{"n_layer": 25, "d_model": 448, "n_head": 10, "n_kv_head": 10, "head_dim": 64, "d_mlp": 1792, "vocab_size": 8192, "activation": "gelu", "norm": "layernorm", "norm_place": "pre", "norm_eps": 1e-06, "positions": "alibi", "qk_norm": false, "attn_scale": 0.125, "bias": "all", "tie_embeddings": true, "parallel_block": false, "init": "normal", "init_std_qkv": 0.0216, "init_std_o": 0.00306, "init_std_up": 0.0216, "init_std_down": 0.00306, "optimizer": "adam_atan2", "lr": 0.000642, "beta1": 0.95, "beta2": 0.98, "weight_decay": 0.33, "lr_head": 0.00846, "grad_clip": 0.5, "warmup_steps": 316, "schedule": "wsd", "decay_fraction": 0.827, "decay_shape": "linear", "final_lr_fraction": 0.0, "batch_tokens": 131072, "seq_len": 1024, "doc_mask": false, "z_loss": 1e-05, "train_tokens": 579900000, "steps": 4425, "dataset": "wikipedia_en"}
Each number is 128 + 24 x the weight over its row's rms, rounded and kept within 0 to 255. Layers, rows and columns count from 0. Numbers have three digits each. The size before them is the row's rms in percent of the matrix's.

# layer 12 MLP up, 1792x448, rms 0.0299, rows 660-709, columns 384-447
083:148104108190121111143158096106130128121122160147115163079107150121130164115145123115126102096190135102153081137131122162130147141101121141111164124109134168149147125127105108133130120124122114
109:129128118168084139128075122158097156139164135092112154082165147161117102105108147149135094105100143094188107152120120156153137113127130139134159136158119135134126117149169153128119149159125153
099:099098139096109136098168163139137184141121159110135131174145111124081125136120120108154131193115124097112108145117114117101134154098118100135142105140139169148157114137086150128125153110124109
105:139090138092136148149098135091140106099116177162124101169102107116131117090158140126126115109102097164156098133167181077157106114079112144095089139147114136175113137139116107130106149102143150
109:114113141086098150147100089130096104117137134117080164109117137162094157133118105085151143149106101106163152125178153160150141201115129152105124144130182125098120114116097167133111111121120114
106:130132140123098136111109113132147121126122162118126092103173142130105166104095113128115122164118132154140137137166141092115070105093105143148117151166123158132120122128137126148139137123109098
101:106111130142157117101144104108140104131152113148157171127124185107100145114107110086140102176150101118098133178142146118132136096131116103099135129122134186071178139104124131139133116129094153
109:101145093132088182137156162079123113084133101120083135149145098132113153122126135124132145100092132098135103147119174132158108110129142133114150141102123136166133120131132143104147152147090099
108:093108102159141140138152165100127097120092121129119109122155123115129168095153099165122099156128093121106132128161164109160121143120134111120117115114138143112159123119121130142129128081062148
114:175115084135150130114131104113150152181119107113112151137137093125140145093113115151135126132085095096128128166164132105159110143137128105124090126099104177124155115113122166139118131110118161
096:137125112174137121150126138172114110151134124140120125158151094155113105148106126131145109151114126119131125125131103118115163145083147133149109099120134099105166079160151104142112181138151113
090:117142126117106142127108165108173109137109144088093158138118109145120128109146132087175111155107096117135121137118115158132119154117140128093157100145101117098107129091137125122131134153137121
114:155088113143144186118096167156141099118108126135114124084163099157115122150107048145118137125082106123147128139145144132137126139128126132137133139131156127134148112123124123156128156139131154
108:100126113157151165144131190141120131106131097113122151114142120126121146103104149135119106123129123088168105109112102157152104137100147143125154158076134145154184119136094138141130175145101128
084:147084107124140143148153132137105141078153124151123116091110085172122111114126125145113155139124153123128087097114144098104128132127156116113124110137140089160119095124165131161141165128140072
100:113119134135151132093125146113102134076122110147128133117108131156111127132095147150177174120088124119173120148165127147128140106138112079164132140115110125102166120088148134148153108139123114
100:137117134095121102083183160131126143133152128117103118085147115145140193102144113149141126142131135129139084134099138113143146137130106116123113154136122169098193124156116128124121139132138092
075:120139104182118097140104121117136110108124131143088135148114111123126143175147118095126117112123173118171140152112087105165118111052141124139134066136107171116115139111157123146141137136118126
100:142132108180127117149132135094102109154137122120110145118129098158090108078108130140141076140119157145145085132146147151168087140125103126149098097103131150160136117136116162119135118134131145
111:075076074149123147143136156119141104109111190153130078114132100117127147140123122136119109117117104119118078132112127169148172109075158115168092100154155148150108115165114141145138168110109099
105:126103161131153140123143150177108105156078080133114105118090127136103091099126131139124094091159128115127105137058133127141140139088144146136149113139103108145164132158107148146138152147102161
107:118108130169094142126077138109103143147156124156080115107109144134112102090114110145155067144141109113130079163120102111125149139139129115098114166147129117136141114115144119135105130149121151
112:118131160152146141129158138127126097129137116109120093181093121117117142087107104133096081108139133133178109145113142154148092123128137142117124123116085100127176140174101132135096178134085125
101:149089128163147139078111116102114144139102081105123141106137134162136153077089133091124139151114107136116151111118137147132100146101137115121068131132134165098110151142145145146081147124113141
083:099112119139173144124113138139131120109101099103115119151134073133112107133111151118103148118129135130152099098089116155140159173137094153086120152125145136166125153137102127168101133113129163
109:139125124141136134137140171091115138124135148148127141128146117140141125140127128112153146129152130145099089136147158103139096173111056108128109132084182152151137063109143173158123125141099071
103:135161071092137157118124143102121129119129159168113149136142123118121106155159098121117132123124091133119151137177146148125116135121135066108127086089141116113121151151124117157074155131104120
097:100159132113106143093158146114131127095159103141147097088070125127132171085096135180099071114132144153155109126124134137125153135122099057124103122138156166114151117108096120113159109099116111
113:152097078162138169145075172133116118084093160104155099093158123109131116147154084142147116101123156119136116107109135140120136143127125126080164142157166158165133141120105124130122125102046138
112:128146102159152146122095108137128163118105146178127136123147121087094130112122146105148125145121059121123089108128117156157123137102127115138166121117131134128119101094138133141089124137122133
108:119114090163128130144154155129129085113131208151091131192128104121116128115122130175155140131166102131133081170163157135131107146121113138127137131114114163115152135110124117114116155113109131
099:158108085124119141137117155128194117157117098150104148103113101122044148107144132102146133141134095114146154125097153152177152137120129115125161106091096144102108128101159118132104121109119184
101:125135131135101155111124153121128124159163112103113105124127080174071114114138109166150154151101132110098138134163118102127108141123116140110064152119141142149119133127103152106135157106153153
106:115112091146100138134100132102173114165133140105134184117142093165085150137082142074097137169108117126131150156129146084130101172123131116121135120085129114134142076119138160185113170148122132
089:114146145156138114096138134158123128105089163154121126096169135121118109127117159085108110108132127120139124154075145164146175131122109067142115116139156133118134095095084129132130192137092134
108:146123087132143125119148137107117145117107132117117171115141159140133176147160150102066138130131108148130104175150192128155142111094116128091117039086116116163160121147139146122102161126134137
109:145136146103164136130128130122106123125121135103154137158126119136136145084128151139108122139120139135130139158112128121143164135138107146127110153147131140098149137128159129168113152107082133
097:187175132113154097090127149140096139134106098146171104096131111119154132133125138117124119075161128118116098120160121140139158181129088134170120100144116117133126132135113146133138154134096112
082:088130094135125135141166076160097158110143171172080119139150153133134117125115126055100113101143133084132113139110119162122131116138125127125153058113124110183109075143140148167142166125119086
106:136099138120126145109134126129136127132117119122101126125142115168100155134160122096076120102114105096141109134113136113156125157141111151124136109103078129166099112151135177138135123143095116
107:116138149125116143104071113098114143143067120124145134142157155132126137186124121156103093180089131143100074117124139092143153172111110130108145149099144150094102135138119143125118136119122110
089:148174148163122101107104182085119130109123140140111127147110122146123146128145085142143120131097104112148157110110138150128139101102143124099115143133131133140169133150156140129139141118121151
100:131144112145115152102117137121126128143101101105138091132144079170091134141104134112120115173081103127145147101143127117102150183122091131154100143143200166157142106136132121156106140121096127
079:112153122124172121144113135131133123130139142190137134154136104143139125131092131124144125117154111159135102157103168148136130146118099136102132123135094121145139114139161106129165150109166103
098:140155150121133121114101183157152180112138107131113123145155115144147143131151151068116133170110084118153164147172123109134125133123122152135099147105132132094134114093132123113094119136109133
108:128122138132134143157137099160115124105142133129093120105166122163123159142123150112131123101136097132097117130080193121136127128112117115127131157124149152123123074187171131136115171087118108
104:104120110143108124111165152112167084124093119126154161176127108103116123116128126122142145112145095136139117109127155121156117154100119142099115116106151145157169138163127126135149141128093143
110:140127151127140137084125169159109117131100111142094114107125120157134149155123122118093120135141102131097103124123148134126150122122138089167143125115123161129125104091119142104125152117112102
104:140123141157123131137129153171107124123189105149114104178143077136104121132115113101176125127130087135104118158123140114120168169103156166137092121144159161138119116096150144173151098115106133
103:106134091145087115135103118110108096138094160180100121124108109143120122159106100111121138106143110106108142090132125128156110137088126117088130101168180171095136107117104128124120120109087106
# layer 12 MLP down (transposed), 1792x448, rms 0.0202, rows 660-709, columns 384-447
100:109108151114106169126132133130101112114153100101126126139155108161136108149146142162140155163087152164112140107120148111097117116116111153152070156174152099108119118144161141137154139146125143
096:108121130113088152126116128111160139140128122124098101160132142145131153111144134136130154089141122146089128132121124123201141117070155157152105100146155115093152109112121119188084094130159114
080:129147157133130141125130134128118118139084132137120133093122144120136091096134116112134119140147156130146124133131141127000114141130118145140120185122141128122095155129117125135144107116107164
103:127136129165096092140113132179121143175091132099113121163128145128118157127127136103138154133167115087109129122116102168067118114170132123135148130134160152079134132089146078114146127144108153
113:150123120111132133067105187121106089103141124135181115153156153151133133124145095105128116157099098167079153137134110114186115092161113143130095142138141120134095114146141112154142149105124126
108:101139104137141110143118117128147149133074146195095103142126091154158083109162113150148138122086096148151134175125110184080125111117144152143177128114129167135129151115160160122160120145134132
100:153159159122106116115139132157143130083142071131138112139148120148137125154108128135103126145172140136089140111142143147157140141117169124124159178198141112140116128166109133145120135121158123
114:151129147120086137124106155134124128093139121194107150163105138124176153100153139127159112112186132123148121170142104110143169134140144146175173145133106113113122166120146113112114100115135157
115:154151144103143098137161142119110077146110127134074138155134152144113125092188054179163131093125139156131146140143111137178126148103112128149111157129132160146121106103091126131127080138166156
114:157103112147113141126112098132148168164174140152150131103110097118221116125127120105121152111175129071112111121107101114152106131141135121098098123106129147127130116105097152074119129157143128
103:155145165090111056107180139111142138174164142131134176127113135076155139111154143124110117110127063182107111119134156122039088096158134129144119127149147131162123142096129084078172093107124122
090:125092133110129157127118100126119134095114149117157076125159155152148111146109158069136145157099126096157143150160113111076153094075112137149151186127167150128112117160141110129137117110136089
127:169119167126127154125186101111146145099152135133108151120148132145146099142147162170110124132139164131146183125144133151173134110126120177141082115122185121138114118108118148130137158135133155
122:144168104137141135128126132124109149099175125130131108118075136146150116125139140110177134112114120132114127150156123090130101170087137107112125099135113167117155111179126119138121121147122124
079:106151168150086115120148163119132147139092097098123160117139150100107139168129136103119110097141119148137092136177125157107133100159082143121102136089144145079166140098132127114151110108144168
092:113111132115100142097166170148159149117135131118119078110191121162091162138142134087116094105092154113105166157168129138060100122120091125146135110171151166097135158157107131132159151113097159
095:117119135118167115108110135107090134120155127135123130154134112177115133096151138109163129133084121103149143153160117115084107158104170131134161130141152113114138100174149106129064152128166140
071:136124147102127140119121162099125139136154120116136134148132124115123103067126140136138130118157075136082095134177111089136128140173072118095107163081147124116111122181140111128116171122113124
086:130139082100117110063127141128154198104118108114088154128121070111146132085131145155107151097096112123120148134120111152144112169124168093098138121150161090089134123164128186130067131113111117
104:119147124135157141084128158124123077129150113122115116158116103102157159103126121147147164121118110124081112116165171168178114111114132113136079187123118119150145091143150092128156137166142150
096:110177109107101145058130116102119119100169092119151199135126121121126097144121139137163155127142199108123125130161102112183148124064126110146136102140146103133113143156107045111102143080097141
109:115157133115166110144132115156158086097140096136133112132156117149136161150111133120108166146092119161121120142165145139060084128117145110131128146129140085143130149133145099162106114100140110
121:125107089094125157134119104112121180131139165126128130104166143108144106118114118135140121106098119115121136150126116122145122127165138143094159095115123126117150136189080122147099112126112135
084:123133181112141150166107139122121122136124127121123137119100120149095130119157112104118129111111111099161128126110142130000127128110114140107136151151114127140154142123127136113100123139078172
087:118132084114090109128141106141104110148116154160143179117115136119119114129112099141089108149105123145139214206150141108127102088119121114116132107118186150111112145098119094127140158096132151
125:150164129151125139089151106155159130150133120147100109070141119127143127107132135102155136145120104124138101099166112131065130142134138132092085131150140149167158095125136149136156157130127150
090:127099123154160087166150134123120106111173116124140171096094106092146112073142178170152133139152108125110101099110158109160127138167116145131108120133106144155154180107128128126163156134092065
085:112129124174111134133162138146160108115147153109114138150173146128104143108165155078132153136148053122090139108152135138104122117164101150154154103159105131103106161132151126111112125101106116
111:138152144148120158122124151115125170097088166125074118125143155116171135153115133143097121137119147128156101131113115127140178148153155122103132106130118156106101144093162100128106124161108122
119:109154120129132138134139092126101115138151143186155159137132129101080102118140111154101145126122129103140133122112117154090126133174121096111150091132150127128152095153102133123160150134128129
107:151139121135134101150142124116131111154116129171127136123101108089085156167128123125113117088116154142146132185179105126177133125160187112150143113128103118084105122089110145129092085125111136
094:126158157099158117107133153098106106117147058136124111111152093131140160170115121134136078154096178103144128136128116148171142130104089143101161090100166160134134096138143138154152104085137115
084:138168121152144120115104114151136122117103127093174137110120123101136100131154122082115109136113157132149113108156131112000162098097108116156135123149160176137131137137119126120179137119089159
113:102130148122073141131139103079111182116135103148129081151114115156140083108138118129159058149119088104160088134092146137132115128096140163137132140066101142160159115106153116161156152131152120
083:119123138117109122158136137095145098121145077122120142130204126122151129120154152143103183111179108105102149106158108152163118108122087161164133113118104117103146117139123127152131121108125066
110:141175160091133096057162175144099118135103106087109126154098157147097127129143125168121118134079106134128163150149178077174119121123118128120128122147125151097151167141178121133057076111097111
121:149116137152152133105118089111115149101138150110152149156101115084147114094168141116169154096133100148117155151113125187143112154156147146149108127142107119121152111098115156099141119118108141
083:111093117136187118163136100119125111133090124139145123090128118108124134093135110179120157132130081161159076140127112143202132086117095112115139127102152130129126153122066081100142138120140132
080:151189152116122135085143147113113087127150080103173116103118152122123145121148133164170134128130110184161167106148122153135108112087105128146114181158127119145104128121101105130086122143140123
123:120121142160126129122172152113111176102148155185112137173138180190149122130072144148106147130104129102114136145119131141119172121122116143148153089169144090153116117124125133145161130130109107
102:162127145122134121113139134100167117143108158106156142112088151137116138106108158127109096116135136157033107098135113083071082116160141113105123136122094136121156107099108120154132129148128119
068:101130150111187134155107116127125157141125158110114092117164158129133134148101153114121098117161151146133113127123181103101121139101145119142149130143210111127156123143167113088124164114136143
079:127164135124114152104137141153126131147150108110126104140123095132098148146122140115152115152108115120142136101137093114000120145122107132139122170103141136142147130110139141153086137125106140
070:149126140121134169137128129106125172124138134058124149082145144120126129106143136120102142136119089130127152116140114130167122162134138120162177115095106167121140158106076134173111134133101129
087:120132156108133133174139143148111087159117163135122160093132121136120148174109156178097154125139146137152131112167092146072126113130111062096111133173139123147156156128132156149097134143134183
120:121100095176141188145165158150145117135134121188065120109120139073119153079127085149106106127102144121138126127155119083181176126135109147154127157122147158155124097109195111122120119145130146
097:126134144115128164140157152097153103110172077155116105156161177139134160102145126136125120118149104156090107100105131117157112127104135143107117155139147156134132108107087103117111128149142125
110:175104129136161091105139117162121132117110164092159140115129142122141193147109152140135131120139146137106105170105134074094155102146138174111108114135162136119113121164075149166159117131113174
115:130098128126151108155170150134169100133141126110162166159119167120133134111149131098133115131107104099131126091127124111075159131096136118103176080130154130089100171096138110130106117170145115
100:113152111144116123128144141093149099151161113145137136122076147089131142120142095128085130117080154128158093155137181138185127158140126177129140104160142116131094154119142104161139099134123136